python train.py --head_dim=64 --d_mlp=384 --norm="rmsnorm" --norm_place="peri" --extras=["capped logits"] --init_std_o=0.00751 --init_std_up=0.0431 --lr=0.00184 --lr_mult_up=0.744 --lr_head=0.009 --schedule="cos" --batch_tokens=16384 --seq_len=384 --dataset="wikipedia_en"
Each number is 128 + 24 x the weight over its row's rms, rounded and kept within 0 to 255. Layers, rows and columns count from 0. Numbers have three digits each. The size before them is the row's rms in percent of the matrix's.

# gate: layer 7 MLP gate, 384x128, rms 0.0862, rows 55-89, columns 0-127
# up: layer 7 MLP up, 384x128, rms 0.0874, rows 55-89, columns 0-127
# down: layer 7 MLP down (transposed), 384x128, rms 0.105, rows 55-89, columns 0-127
gate55 108:115141130117086119114136180150121113173171103145144161146088112089138157123135140124098133109121159106145135103117140116110113145144127161169090135139117074143120094110160115055140102156141107119134111116106119098161147143164147110146095142136139182127119119133125177102149122131128152144162147145128096127134133154117108135173137144130143124130180104112133088110145186122105170127112
up55 108:166110131102121130138145121153126137140135088084129140177124153125182170175122138083174116147099118147128116107088115127092141089132115134133126126091127111107105118170092169108106162134128134141123120153106137173111155127105139144108161163138149101109132096085097144124121140146140164128097110139120079138150125159095156084105112099143125144103161118166148132128074139115120124099124
down55 114:155130120183101125107113084084159134150160135098105115107125174140128110185170132142081117140087120101052133153154126109093118140104154125138157125091130107122167154122087136154117170109113122130102110161153116109137122104118131162134133123128119109125083114137150107107136138163145127099125163179133116162104141160147116106156150121125111143139126154126112132128111107171145131162114
gate56 101:111109134136143107134071093140108145132078136169132150168127193099133140166144112105110133097131107132162092123109132175164163093135123136136121095121130097140171128150153125151096131129125092154108076100141149117101111119154110132114135159129148113142140112086107092159144062118103139132128079134142118124099071114131141102113109127146132139143106138106163140110110157145106122142137
up56 095:142159105154142148175092122120124167134172093124083135083142124129097100124107149105121118119118107134133086115110143081116114163114135140162123156159115162121151171120121151108149169164111085155131141114089084116149127134115104084134136125145136172148102128141082122120137139131181133102127092127142103112089102129106135106128113120146074089108147115129154082151142143159121115116113
down56 094:156121123155137151119106125142082111167113137143144136141127184138103112112109156154124099136134134126110138188147080083170182138148123138087166173105149098169133122100140083108117141120142127155153126128102145135108153139134138161148137117111138097119107098130122087113095111156078108098141165116126097099123149147135126109126090112108147125134158121075138166118123151123164089127122
gate57 108:123116141102132115097106141142113103103135091157151170161138114093144141148183128155137109150095154109131106146130132136126138085165108141154118134150106124114123099116135074172123069096139113106114127130114163132141048122183135122124126106101144161069163098091109159119114120121106122121106112136123137095114108127125123107143139162157125140138135110112100155147176091110123118134101
up57 092:112147114125140132157104149141167117190088105113094075088143120129090132145155142114139137130099114152151121145090141137107108109097163096133162144139151159142126125141132147094195136132148103133136164160109099111081145118119133145123129135149102107141149139148149113101143182112137095109119099145094095126138111119151117143120145092144104120079087121095101150135154166138167098144117
down57 096:148123148122141107125146123158162139094097101128160130166140107111137176160142107132117145142152181132116165161114084102152142118114118098137125130155145060103128100174124104132136096106132147101147108152147189123125113109141140154139113113095126160138088131080124138102124069128102106107125155159140155157136121123107133102174140158159116166128104158161125140125120139092139127106103
gate58 108:166139104110105176100162143111148113126109165135116132101058118154112119127113217138082122179130131134132120111132136114137118149131146125118134136082094122107179108109151145165124122110116136138139122131154145124139076116129113138153146114168169158138135118158110113130143083140101165129135111120126107166119112110089140125111164124165158093168133124110134146134165122132141159121157
up58 114:139135102118128139117172088166150106087126121154137078151131162119134094133127158122126096122111148123116141111155124158100132103174145144150103172112111129108139152139151143141116135110127114090141169115131132138176154124127062142118125104129121139126137171114114181137091124140114112131115101151134117167130101138097136097132101107147156062161143145102187105149155082101115110149118
down58 105:122145091066114098117118106142165139154155140138132127124139142136165146136134110114146157142111117116149147095135124174102132136146143130115131172136149185130090130138126186139106121127119078104124137149130106133163203096115174173119082109132106163109186154111148122102139121128151111125138098124157149089101148131139078139100107122114097117142138161139106156140124126126115152136117
gate59 100:128146133140111132090098111095143154175128114113128095081114107124115118132102151166127138157105167132132119084087098110133132144134121120161134131133133105170100116131153095167140122164117099129086122127165157128133127180179122090137160119143113177126124143146135148134137131108092115128106170129122091139088103119083156148158141097164151131134102075096118087136127148126109149093153
up59 105:174185129155116145134122110131125116121102150092086126123079157145109145110116148074142111119151112092143114138110110131104123170093149169117132145117093144120103158129124148115102105146132131129162124124094136132073164136146130117138130160114121100139142115145083079145173142110101119105124113150104121147131094087196137154105133128078119108099140132141167133145109116128129169157158
down59 099:158110135139100129168088135131138090102144107132169154123145134111123146155111151126150167123148081096127130137110157121118109120123151149135129093128190111123128133076159137124143156114095103146162108097141133119128172144123126108183135173120101102144117144136133108169165147127155148141118133091139154077075126126098078122137124116087130112094154129135154119106116077114130171119147
gate60 098:122153130099127102131127115127125183104109133113142097150117118108092123139165108192110131124108137119158158126085098147081110127166088146110157134109130095103157151115125089173130139136097153121119137115132152121111125103153132113144156136138091179162106111098116143128125109149094126145153103149165113157170107133107093155165180163159110133109116080097098161138132119124134132120157
up60 121:137123158141140113150099124134099135130134115143132114129088123179141125112163094143105144113084153111142140115137114133122129103113126121116141135135134114106119161143139140137125097113120117159081136162184129148123131152135114159123159136075117107119154172132106102074112079123149095158107137137174120110145134084113132129106155183146131127084130146136139159154110105184042142124139
down60 121:121134156145069138135151149147117120158135124107101143126100133145116130135137119132075133089128135124088165134131169138115160154110160121155152126121139196157118124168107174127130126102105076125097148138118129095112123139138109114107158119111088085157110152123127088063179166149121139151118179136131143122116129155162155138127134095101148098127111167117149120122121137143125156142168
gate61 107:123097143144118135113101147093140129065134110168137109137108089132125087075133135126126136120118108149114096116132123115166155144146070107130154148152134115095151179121170117112138130143096129131132180090112130140153095119134109146181145151126175146126175119110156135113119130131106110178133140081113120151120074174138121146117145133115179137172105110153128131116140162134143145131128
up61 101:119171158146149135156133096113117122130134114148123188116132102094107101101112109121144134121115146097149115137150096103151153125145111122151105176154057091123126167111129115130082148113169129125105152107109103116115096148100131114139143110158140146138120128141115191108155118112090177137111141113078115147115096187110108083115134146142138112115130151179164133107112128148110139145142
down61 104:154136090144123129103118136141104127120140170154135141159108143186156104104122137121096072149157089116149126153151115146155146132147129148100122175138161144098121166153104132123107141104122097167123123108120176160161122156099114126111144142076137169153131145162146135091110135172103164139140125135121143179105134128119133114119103091144107145155093152086151116116102117142105126184131
gate62 113:123131102116100134155103137062130146079108165101126098113065131134096117086156093123157115152111136133148151140111113138136077111149096109118157139125126137145185144088112110133131116195099149130132143166132109123130097170169098143173099123167093142153088086161110118132140143144135130136124132140113134104153127154142130123150147118111138116137138147117113119157171094132143136108107
up62 107:119115150073104128178126082150142101145112134178151138134111163127116102126094108134164101158107105158154112121145109154133105148099117155098108137144130119147123148111107133148109094144108141149093115114117136120170093140155138111119127118129104128122134133148113107108155122137110139148101145105149127136146088141166093100158147128129147063135119187107131147158141106087114066137191
down62 108:112146117107123144140162124145090077104144178109110089126143067127163106102151174138168113092104089153115119111122099100126082142155131145153109107114114125150131081144128129151141133106133141097120165122130100135128143109109142124065160142118123092083131112156149101128129133158137137120142113146119112108132148120141130079114150120121149142078134160166170136138112135122116086176154
gate63 099:129157104110132165106075147163141119115147131118099116166163107133163132142158128121096095155111162128146116103095170149152122104115117119124121110099072110113147114090155149106157138126158074115087125116101115144115124136167097142130135086135173108089093073134128131136120115156102141108163110164121129083090111129107124141144138148105099119140159139090109154121161152120159110136127
up63 124:115098143166147135180167128132152145091110166111153105072123122117080122084122103144132140120111133109125132122140150131081124138135125119148152130104124144133125132121138098112133122159120162125105122136156101135143192140071144145147145154134146113139140134115134137163112184145080147155109128101149117143168141093140115156086085073083157092112128122135149152107104108147121146102151
down63 107:126112131146165108141121177124131142120126133071136116079106131102121102080100116127131153107121160115140147168140160123100110158124113141158138145104095105093145098122156147123121148152115117145071135100157105135144139124083095157120129147128129106127138115105103129157152145140094135111088123119147122072140139072125150166109115103081135112110121106102148129171114167165068126128148
gate64 095:117113101117160157126117164165161182123144130124133137109104090134152110124120125143146132146155123090141134140173118163139115157127151122119139078116132131176080128122092182129120116165127125159122123132082115114094140102177150066133124125128126130173126102132098104126125155098135137107184122095135124150143125162145128162161124112129139164162121151122132085125152143117176112147086
up64 091:124130133128111078178111129131101085113150106074108097125111119120089097104159103094128164145089130129082069132089108101107075149124078099151118101142132152117136123151163155115127138090108144118118168130148085134129109154110100099124098108141136120140110154116152127114120118154094095156121134148132124114144120108148113150152129085103133110125131167151136151141143093158099094129147
down64 092:161133142122094128125159127124133112112140119141121181141173120088120088139131153091105120114167128116116170168135110121108143113115150114172158109112126105128124163206141100151155139150174098136140124112135157148097138129111123161148100105153086114082107107126140120104145096124153136097102158118121066152131121131126146129126129141171125093105121110074141131108095106141103117139166
gate65 102:102133065083145114127097107134148180106110106121120129132089128147101148151146171132076129119105107085159160158082142121152156114140071161165139111104136126124177117125141113124126095110108111154130144154141137099132128102143132145143135126127148125136139107125148133166081097114120102122195142109138126159124104106151116127096161141145125130147100129085155184116115127103124150128156
up65 105:151153139103135111127122180109102133114149135104145179139099130120128104147141176102132104140124159140111110142123155101113130110143143165137102136093111129102122134132146106120145179183106127131131129149117115070134146138111152137122139171117147136125165117136130115120172102137089120085119118081112161133104099125138114113105135099146076123157131122120112136162180117163091048108154
down65 109:135155112142110105122106093174136123119124128143150128094123114166137142130117131163142127125161120165120131113067144106144173142087102151167119109148106136149128123143123137101077101176138112101100150130120142124084094112118108134127144137108132135062110162153081133122136133163082118125091163142092088126091119140150112127156149161154112135128120097135163174175127136118155114146105
gate66 098:116131127104120080118125128155193101125148157085126122173101094106111108135137083113102105166092136117126158152146105111128132130102098117140117135144117115193169114059116094157122100126120180158112127145142138104098136131124119133105074137102124116114150138117160112135109140159121099159119156176097139129138107131150110106144141120104122096072141128118133104151119100125154154117130
up66 105:103106123143175106108161124127087125105134129091123116131125128071129128132136108128114105117126110151102120096097135142162135136137117146135092128105166118147113098151144132094118179127124156115150088106082112164126164126119131119138077114093127123146142143098120122063089164111184153145134116111126142125090110107145130146181108146114118130126169161128148141090146145068104113161147
down66 104:149168135132175100105112102160159127154154117124100130122121135142086151159144153153155148129152121136128105139163088132142145132128165143118155139136133175142103149119160135175128096147133149112101111107087133134106121114124107113094105165064118112165108099108109103132124088092088132123166112096098146100084084111137109128140136171097152169154123116102153158100136109130136096136135
gate67 103:170113075128144068166139125108112148109112143155125100090118125169134135107146139124121172128126140125141131115138103145126119150104150160174128141114124085131120107128142158142107136163133140150143165120175130123127143111112112156127131180102100140118172071096111134077132110139139135156168145127123097135144119097139070105143143181149152108167105154119141145146118133089154089144122
up67 095:139123168147098091185159145152140141103142105164102117116135134107106164130110132130132103123125154145107121155147146106112137140140129116142154166117120108112131152120111100130117139151132145188164162114127145115121123115150157123120143135066142111136115108129090188165136106116108108135152163104143130154218075130132128139159121145128136110136106143075152156136143116147162107104089
down67 095:123113151120106133116072148150147085166111144132116129128121122117060130112165129129123105125107087143124141123135139152094120141116059152089119119099137141132134113148153093112134150099112148108106107153114117114099089158139081104168107108160172114158126118159137105155132140091144133112087099157136140138149177155116086110174137096125138167124115141095100116118129092132118119093142
gate68 097:114124108120130142141133082168124109156094128140117168085166146129126125141112143108114121161113125089141178080125123128172112122173146166152143108149166117109138136135108150111135151099140141169105099103128091148129119093143125174153126113135158127152133107111126151094126088105085115144126127120113126123111134139139135140113101071130125111157178115171196116151110142116133102141184
up68 095:147112114165143171121152123084141108088103106130119137163130135103121095137138085157116119102104137160124109129146125138086120150140115117098096134110131136196141168087155123150156084158117126128148112144138169128124155176114118118070125149131119142088102155134161096104140170134143129113116055143162128127148126169122103137125130108109122145143107155101103132123135164133106167110112
down68 093:091112112112121114142090081142131107149110110164132138112182164126110170119136153071147123163148114143122170136123144113143136105119139160153149126152141032090119116109106109132122157118142138139147119110134100153138134086091112146177130138112149139147150110142131153120133083106119130162137136127137133137102101118157120134145099151149138107185146121137141165128128077128144100165157
gate69 091:126112138091103137084176147133136146142127087143160120142123090110126096138114088124112119098112143135135162117158134142112131090148160109159116105163116120147128111106135083125126122080121127121127082128123174122106102147120121152146120155099116135090143112100115100101076137105126152159148101147112128175131166111112162155117124114142139105113163117159091183091085162119158139101090
up69 098:171134128104094117127149124131108115127121116178154153171139078125129146155101135130101123131148141141144130128158050111150125071155137135135095103167122119155137142128101128153151055095140136126129093150098132116108139123149152144137139132108113157121123123084161131119130097121115163094117076157124139146120147104130129160114122145128169150185164108161126099090110110113110117134109
down69 096:105094085161146124143103150108095109107129129134128136114141133161144100106076147146118119149150102122129130156097187104133121140102096155132142122089136170130123107104145107119076119151166115126141112154115097101103161101119112095115122148115124072120104114165109184146136127078136127190141167142097099135169162103150124119117124139152126127124126162154110134136126131087142124162159
gate70 104:122132161141133141100153112113129159114162137156118130093153139108120149163127160108098073088104161118117098081139160137145150155190118139147135154108122110116180166098140144120110147146127112102106128135119126126139131141073121116108113123123141138167158146137086091115160078167144161126188109130094083153107087156123153118142137123133136118125137143177156122118136124156124127125155
up70 106:134122128146115101081190141153107158160202123102151167107123144126099101114118138128096141162164143112109151174113177122119108144150108111079083161120128146125144108108110150109096117136116132100122143160123145113107139156083127156125093127105125106098098115123124141106146113129163120129122161125097123109126154092091135124150140138122148103186104130146129150098115105116138083153149
down70 104:135137121123116134186130119090133156133110164070106106168104138134111152111153066146151166144128087130154156148081159117135089106135131083134156097109123142130108092179119113128118095120134119135138134147123139131143131154143134105114137150099122149124054146082143120135087158124143133135122124150162129125128129089150127163107120165092082131114122125105126093092157127136145118145097
gate71 093:174093186159135122120090175129144168175145137103098112150182103108106179089147131149095086121176147117174114136123182107109156136154092119130144164084130148113150110103116123106123142154122125131106121128114110116161122147138146119134116128170109127143158161123152142124147160134141149142103129161101129140074145107150120138142155119123118143148132140162109151142135137111146104161117
up71 091:131133113097149129169184144131102100127090155126121148144103104143135152153122147113122121134121171122072151140093110129162075133147154140125117107127155100134152128131161079087126139129132196123101134120101110089130152113128116110118141093163091134124107095149159193127157145134087100137091095107130079138145116135112086090127115107144165140115140141144110116116134133121125155151131
down71 086:137126156166129139082132131131109117163196109146131125115158118077131067114178120150120107136172113113137106132161129103126129116111135152125124163141131127139160143182114138143073135129168073135104118146092150120076169142106148133158110127122100139157113130116161118148094107077141158115132127121133155110091123138138152148123138133159121158130168129133174117119135139095118151105143
gate72 102:145171127081103084128121169112148126092138117134095140119151126121109160156175126158106090149142154174132169116112132105115117123139134139122125090137138098139113110108129145158164124133132137158135158153131146141157136162143123140162140107120092165147104134163122130142116154175128152136113060166150143134117100098112134100146170198114138134125124119073115101108118114105171142122114
up72 110:197102126120132095100147111096122126147138135099104127115137111110108137110106140131135153135164112128165152110125140155124150145097129138120165155148120106108121123150156146159141167159115108145128125127160129143118100161150141113126135120118123135117090183151115089179115132184111120183075094080119097131132096131196144112124153101107120126125056105128135118112134126135133110100152
down72 109:117075133129170115143110122156138149164157107108120132176126123119167109136180157114114126125122133123095101171119124136134183124133135109146138129119107164134145115112140073091137097154101118120123138134095163127154085119160133085161138148081140091126168101102137086093134110121139159114133167111125096131134124110170102132134156108090132100116116176104123126083163127145140134157119
gate73 094:146124096124175117128114068121128155133152115142143120115136110138141120160154126122126133145111110143134121117157102079094094154175094141140105096128155157157175154175154116121176149142107084099114150153104117109092101107140151143140107146138160128096142117112109143118134159130137125134141133131133100144113128115136109147125087112173138071107101144170153126063110122123127128075090
up73 092:164110082124117126093137114096108126128130111126154132100127096147091123138102128078148102152106105121171131114121113099128086120150097160125157096142136146122164104147093132108140074158138107141132160135103148086126083120115132171167139092112130137138169089114101132082139146145130129131130113131105146144111151137120181096105122089161111152092146133168138163141136134153118096080106
down73 089:125139167095114091177110115180111137120122150103115146114133176144127138099106120127096147134118140074148157137140108150172146122119132157128121164140155166126108112154136119133118142109111116128082144078122142155129168121100117087134181101129105095143139122130100119127104099147131133166150144139107110098134167094153107142148130106120168147096092159105099133143138057102112150119154
gate74 100:099131134112148082117109108119179156139114134120097137131100165093073141095137143140138142135116137141148105128077120105131152093150138131113144146138147118135126128130122135142150084161143132127095124114172109110165090164118073142154107073125124113080099113147122152117130128122174126177131124155119103152135122133145109121134126147118125054163089094137112124108138104140174113103168
up74 103:128137133121112122172126099115108110106184145114115096110136140118132122145095116112076121128125159100152123144121060182157105123152148132167164113168170115079098169139143140095098121145189129169091096075101130174126120127175135103116157130134137129103135130118124133098116160142139126136143116102127142127095083142104148147152116135144105142145110151128137139150132165140120127149127
down74 106:136156134172095125125134142181108082122130134118121147145145113121110151104126101170138148146125122079164166129152127157097126151154103131116109105095135134078118110121140131073113125166144096107096121104135140162135119131169068120091110104169135130101130153177132137131105138108139162154132102093154100166128153133109114088152109126139088100148102124124110159161127142104094152146147
gate75 085:102157124143114131093145084138126111115124166123126149143156130120110158101124140137144113091119131151128120167130188129120104138159097162104147149148132154166092121122147130088138086119144129133129086114145133100173133093111099131141141094123139091112136119140168138128105141109143111150116119125092114058089117104130118111118157113081099093129121082102142122114112059148088118090120
up75 085:100118100132140057130114112162155122145103121155157137133098154159129174137093109144094133124125152110122162115084120155111125112123171104143112126096143107094119108133138148176116141146106121172149138148122151103155122119131131142162130137161119143152111163122119134138175093117097085123116164136083119126136089101117084142175123116148106087117155151094102144143149096134132097171154
down75 082:141135113160145153133135162117102117102147075112137120111152105147152104118143142142178137103139107181152128139153085123118129159139099145098123128147132068139155143106180119106119092081131133097103146149115126144108106158153128107118141140135124156090137102135169102159083125185155152113169156123134137145162139115157157111121092138133137093115107111157149134134143175148135100093137
gate76 103:154116102144130139107089113107149112123153097112109165128122093144140141117190163162093086170104138154122128098132116145083120134120094129138131097098123086126115149126110075192149135142143100144112119136170125104120126172139121147092137112162106102159125159180125108135132144131121118118140130140155103147109099140106112117104101133143139088112106097121102151111152128184115110090164
up76 119:095122121105117113098136120106131102081113124182125145130158116141106101107077113126101211117139092130110123122174136091112130123144086133121121101129105135149120125138113172105143136064117094118106122159134076152140126137082100134140130146135110140126172146130132134145148087131144130128104125165133138118103100188104135107132139099139152156098111107162137116126106165155094107134110
down76 103:138153112154133124127145116137098133090119118114152086174166116091141097131149168115098194097121129111114138089126120105096128155118114112121155134115065140125130132214102148144128148089143127099129124148107129135125083127135146152119119115144109149137169128128128136112141110128147135146142131112154094111155109145107123116102165107100114119081123102158135090093119152177084139142091
gate77 099:125124129132122102132156150108140116129102128152139147127105141139136120106133138138133113141148114091097180153143144125111143109137153129133107167115127125117118091085101092175129110124084126126172134156141149155098184125125138119124132089153147154153183166144192130107120102073087124156104109138130117177104187120148122155150111160144125119140154091119118155089168096111139102129136
up77 089:151143156089094128131162133080125124143136156114103158152119129143171154091132141148126112102116104109074118123170136090112128116131133097107123138127144129144129170049095091114131145131101145137119121087120159127164154130129104160132139116160131162153128152152151168109146156113110153165107127146121105193124150131127121127149147153098145182112147143144138142148157104118170148160136
down77 092:115097153119158099150080144166137139112134116135128131145125143091097138140153103108117128163158155123196113139093139146129117135112124122139138108118094066136157086194134150128114132107152100109099101123128108138108146133116154129134137114094089099095130118117090100167142128166135114087140175125140154082146097089140140148125099098115135117131105122109111106125107162148073106113125
gate78 101:182129106092105080126113153160109142119129120052147127171139135134115177125143157136120119096120163098111137104122133165139115086082137136133112138153172123126110139102122143140130101182118134150114151111140128091142138112122138124105134139099126125140163154095101136121152122122091136105155130112149104137137146164094149129099139145115130167137131154120110088091162186080144125084111
up78 097:158106132151162171137144115109136122143139110125182092133143102098122155128153123143115085160129160147131138111108140096110172111142159087107151123098133129082136105111162088139131095134131151137109114114153132108149142163116168112140080099144183139154139130126127119148088154129162142120093160135094168131165107135097110100092104147134120110110142116105138127096136157129108142128055
down78 097:106122115134127100113119152127116137101138138086144174123116102137147100144144131119153117070156139073176131179160088151118144125125145189155149098118140127175162148115141170096137166112101146157154132157126090145152121133141144140107173201138159127149135095139142144140073101110139108124134127136113138157125107118118109130156122133153084113141129110116117151138137119094136125147153
gate79 101:097169099134112153154125171128176150152115097144130132112096144134153121120114144161118096136137109088164106105158148106096079133150104098141113141118130115113126152120117107109118140146100120142111126087148154156113146124105110090135105101136149133164122124092108133096127179112137162106143096141135077131121101186113146114104135147093144146144112148126138180117143166148146205133131
up79 115:151113140130142195128172170185132128174146122131097113134171138117082105124166103147125107130128115123109125164152157133146135138139153139111166133128092128134101125128159120124120087160128080161135123099122114180073140135142141155145096148110109146120115130126138089095096165120121157120109133158105097133100141157106153113173142140144122153106119154132131129122098110169100088096122
down79 117:137125073098147080087134143142171110137094148121089099103121152155123081110111111097116155102155127099112152104111129120128155129131154153116104135126110189144154183176111071130152150114135122166084146097100117119066160164115161115129111153145127125131151142119124119104127143139106140113135115153126117116123118143153149141097112128108116181135153131167110130169121119137144136126148
gate80 093:151121110098136152136125108139106134167147168099117147141117128114069077110123163087113116086151158105130122104123176145123143126133095130146116138125139112136118122140154121139091141141111127142112116128142132103143073148109148100125097114130122112118128121147172125119148167150096166140126106125095152084068144091091123094108149165117098094139090124130173123108166118138087078144157
up80 096:162138156122097147105106122123120118081134124135144174130144113142137122123115147161158074111129097109117113042144134111121131073100118130133122133129098103127150131146106165187131115092163136098113121150150121109107104137127155108133173165109110157134142125133147101137095109154099152107135096171156104143112129144154100119133187132135124108134133171110133105146164158121088155138119
down80 095:128141073140126111127098133126123132175148136112118125121131174141149163154182142108119144129113157126128093148118143098083153156134148149140137134129151142135167088129134102138127124121085111119158169092114154177142116155126134108119169147077118088149173083135169156109152154118131128154122136113113137069132117117140148153122105155103117108081129131134143108103157157131099149091168
gate81 102:128130157127083165124123148125116139178113137127107112103153107109086083121071142133141101090127129149125106107146141113117135159085130111196105146170123138187167140130132085135133100133141126119123111085152149102107109121094113138112131116124164148090090130120147141083094131145150157115153140129144086156139122136084137127108162131110122130154174127134137122115121087103089151121148
up81 104:122120133145118110083122120167120137110125126131140095072091114130107112129128126157155152139116120162113143133130176121110113119167099123154125106123151145151162130125134169124089128116140154076113103126169115125147114126106121157081117140123176148147165123133107197175136118184096111132154161101076129100145113144091142123119118136109165120142159113088158119101134086139127116092133
down81 102:158088085123125155124155125135098130161148143131110110091072161154100141102112103075111086127107135125113122173122125114106103117160148076124140135106152140122105162066129128130142104098125098154120150119102096164093168153134162141120129107155140131157133179091161169102134128122113089140141131134129143082145149091136107116111109118145127134136136147173151120099129111131129161146132
gate82 111:113124144107126149128096170151124160154149081170148116114109182120102129139127141137098124118116145114091111104140183156154118097152109156176112111127105127120068135087127085128113129143155110123141130094123180116127132153091155139163107105125107140147103128158108108146185127140131142115135151115118115136118147099132084121150137132100167095178149117107119152138151107140096167116166
up82 103:110120109064134123050126134176136120099099163158128161140128128117113142170128105124123166105158135118117147091086174124102149129153143144151132119109094115086118151128123132094143147124098120132124135099138131132129140103154123146113122121119087130100139117124088108112123163130150159153115128162143157119064117106095140099124127114072169135090107150163110086154134135113092125131117
down82 104:102126124137147133162179165105118118130094122134125124134122117133137101116171120135106103121107097139102164092169108170108154156125114145144150087140118095127100142107075140139151170148121168119118137164161142102125137144116154107109096148109095135110185082144124137125105139155174098091134135072179141129152096139147138136152095120092111140118146138108120140081130139142164115107133
gate83 109:164124111087105143128096131123124116158142126132140133150177121129116141058177124129127121158125124091162145151112154146122124136115067103193145137109168090172142144110110094135172126147120115131091113124098115157124124117140128118110106125097158143118123102127172127119110093122146180152115167111133127170114114120107088129120120100125149089151110145107151137111141154112168093097132
up83 121:137077158142115077089108129147103135137157095173123103102138146084145157126123121099123102091140158152104112106135120158174120141134140168101100086159118108134080136153130131100116153141134121144111058156096137156167166133155143166118135125119129155143138114085154138113113155127074136145132123104121148113119135150078132132130124116143117131182150124116113117148123120139157175135111
down83 122:140090114143132166128093128125176094146132101166124138101154119126113174107144152117087143129150162158120123091121142141132098130133133133177113155145166103124120143178127102126114116167126141113120134176099109139112179124124093147113115157071107106105147142132153136092117125127088123150077135127110107167130095181162128095134103132147144130129125129156172119142110176163142122109112
gate84 099:056107166135116137100143101143149124086148079153110154124051158118141115114140137139126104138135136145119127131147149149117123117110135123159108143136118102158155151090143126099089151140126117170127165084123181126121130120119079169082124153144133172122133136108132128164122126148095146130147089133122138139096132148139101129113127158117158155143159122144129165068128150163110123098119
up84 104:120122086102146135156153119134146054144116149119075136179132133108110141193112123100132093141140124153119130115112117060161095102141107111098157132120088166106151117146153107137117122085126115147119139117117090117107136156122128122164100105121092121100112141172132093153081147098096144110139140141124136157108114117142107159160136134176132131116114118121124095139146097163131115103116
down84 108:150127181106116153111135201156100121099120143157100088138141112115172111139143155109126126117114133132103134147135102099098100146152101117149149139133096082147094158124189110100155101084145164096093162109150152102141117123138135129130091148125162149123132094134132109126149137126177134162117145137137104097136170143125129129096113128148066101139153130143126169113154119115109139152136
gate85 097:107113098172130114099153106105175142077095135118131068110149146127159116101099150113133119135127120121165101129114123138156109110113122139107148108115125145165121134132124120114137154155109133125099094114086099140123150145139122120124121113140100139087112115113155130089082161208150159103181097162169099116098127151152098082146127145102172128133127093130151135166127149124137140132128
up85 097:113111090160090135134118128154068082150156095102110126159087187138138162128105091144134101140157143099153104142122123124112182131119158107118130118088113163145117119176125079110144144122118161151130094109139107133147134101108092124109092137113126140141113113140104142104165120164118139152104111161161139121112131153108118147143122123108092097151122168126163138096086116115120150091154
down85 099:167112171067137161154121118128151114183091149104147183120150126166109149133123122158127148138097137116113162149115108133119159130153111127145157160107104164127166114184134158108166103124139154165135131121111137123148094116131152143148143168106097086140169124142082134124087121135114147120130113146151119138157118130126159162136156133106098146163124154120178149106147133116163119147149
gate86 093:122162122087087132140108117136130140117167161151117116151116147157132089114145139133137145202157148103171114153151143125118144142170108158129101120132139132150158110129118128098148149135129095150124139140127110089093085134083130120142121125173130112117157108117103085127101162153160136119150087095094181116160098119151118129174094123150118110139119137112112114107121162171154132111178
up86 093:130137094116161123124121140118141129139113130106146129144110149162189128144162105124160131103104132124118123179180117140141092140190107096106177110102127129105096134111110103113125069115091154103084125099165170135140108160198139117145097133133102130091136124101122139140108103111121150124154123133152089154137147159156116141100145166110133125143153144096097135095137145144102131114136
down86 091:122070163140147108108114147162115141109172142175108147155164114101104141124155147128166107179156098106165116095133160155081136124152125115121106127172117063145119133110135108126101134110113097187128102115100138105098149138089101120138141113126179154114126116140146127124109138100124152133141115102103152146137119145110116178158105115166166119123128149125137107118114113131152149132173
gate87 096:081101140114133092113123140126134118094105119094165074141061108143114163101152131128098109137082137137109156160122119144160148156125112103163111136139128127089149157109147189127140097173165116122130104156094137127154122113113134127129115083147148137148155142149162116155118153154111126106173119121124132130104140107106115127126140115090151141131122162133131145120150100120121082127206
up87 094:162153163158149107156105144149102130134122147073151134150087101120117116125147102151119110161106112119146122120138125143121102135139138098122117146100082117096123116145118132168107158108160112134145118183145112127124108155107116074061076101118077137117121108143133086166163139131085131151141100119137174130135157133115123112154167086167124165104134140132140122145146111115124138116170
down87 098:150138138105123097094121132147165137184120144139111159120120145132174116133081100132110138130148130167122130158145151136106141093130171088124127093143094150144190185136131115126105123143127153148101127107146113072118128114091114151140123191143140141096118151092118092128130123120199146162132120118148134100120137120112135092117103143112113108073094125092126112141131112158118104116131
gate88 103:108128150170102118128138127163128131132141114150109102105145135143113093067155104120132112137142116132099122100114162186130142112180134121133156156130103104118161099067124146107154140124105152118079106113114131107154180147098118156151153169098165148141116140134108148104119132129141116175127094111135167157115153117145112146162105143132168107122097116115156141158093104147091108099158
up88 108:102120135124081116138111162129083139120123122171128101141146123127117119161146148130108158102121116091137145147120144168146108118159100150114140124147084119059139089099100132133094069112139143123122143126129111130150157099091126127149139094105168159139171147112100108115158143097071112146123141145110115121110107153150114108141119193121130130139140146123102111138137128150159161131055
down88 106:127123119142096127086152144149112109135092132113089128145130148130140088105136118120159127101135110195149129135120088099133097139140151161136106154080103160146132144200100165149172155110149096167148157141156122160134129133105155170144116137139135189132128151145127118139130120099113109089136097112124130132107149135127095101139186131097076142157130124130147152102122121119126125119089
gate89 102:114141105171107136130125104154102168103138103151108140124110107143179122099115121127178122119114144113148128094103171145178123093129100113155115134137159123127096114141109141142125115094147141105150104102147128131085114133130106151127128130082134121114120136137103085107168106168094148141162186159155099171153100152151119148116190141135107097143124115147152107127105116181113118110086
up89 095:120167139159097128124118128139138147108176138153108093162138119152153125138133140159104131134174090143130103103113096145084104105151155138117122148159165133135159103134134127148122159118127137133106088136096133125127123138162177102148142112101096147183153073124140142155135132160145144100146147140112094108080122125099151123115156159098148117139191123088143169084104146124144101155113
down89 101:158158116118122146130148110142123109147080160177115134111115135100105105136099148121138117157108138124113123116119156162121074169134109122122119126126134106145153108141117179133146097126146164100066128108150102132126158139151084147125154140122122131110122155147105104089126182134147150150133128150106128116180164145103111130093177118159153115164106154151171144145138139182134087169144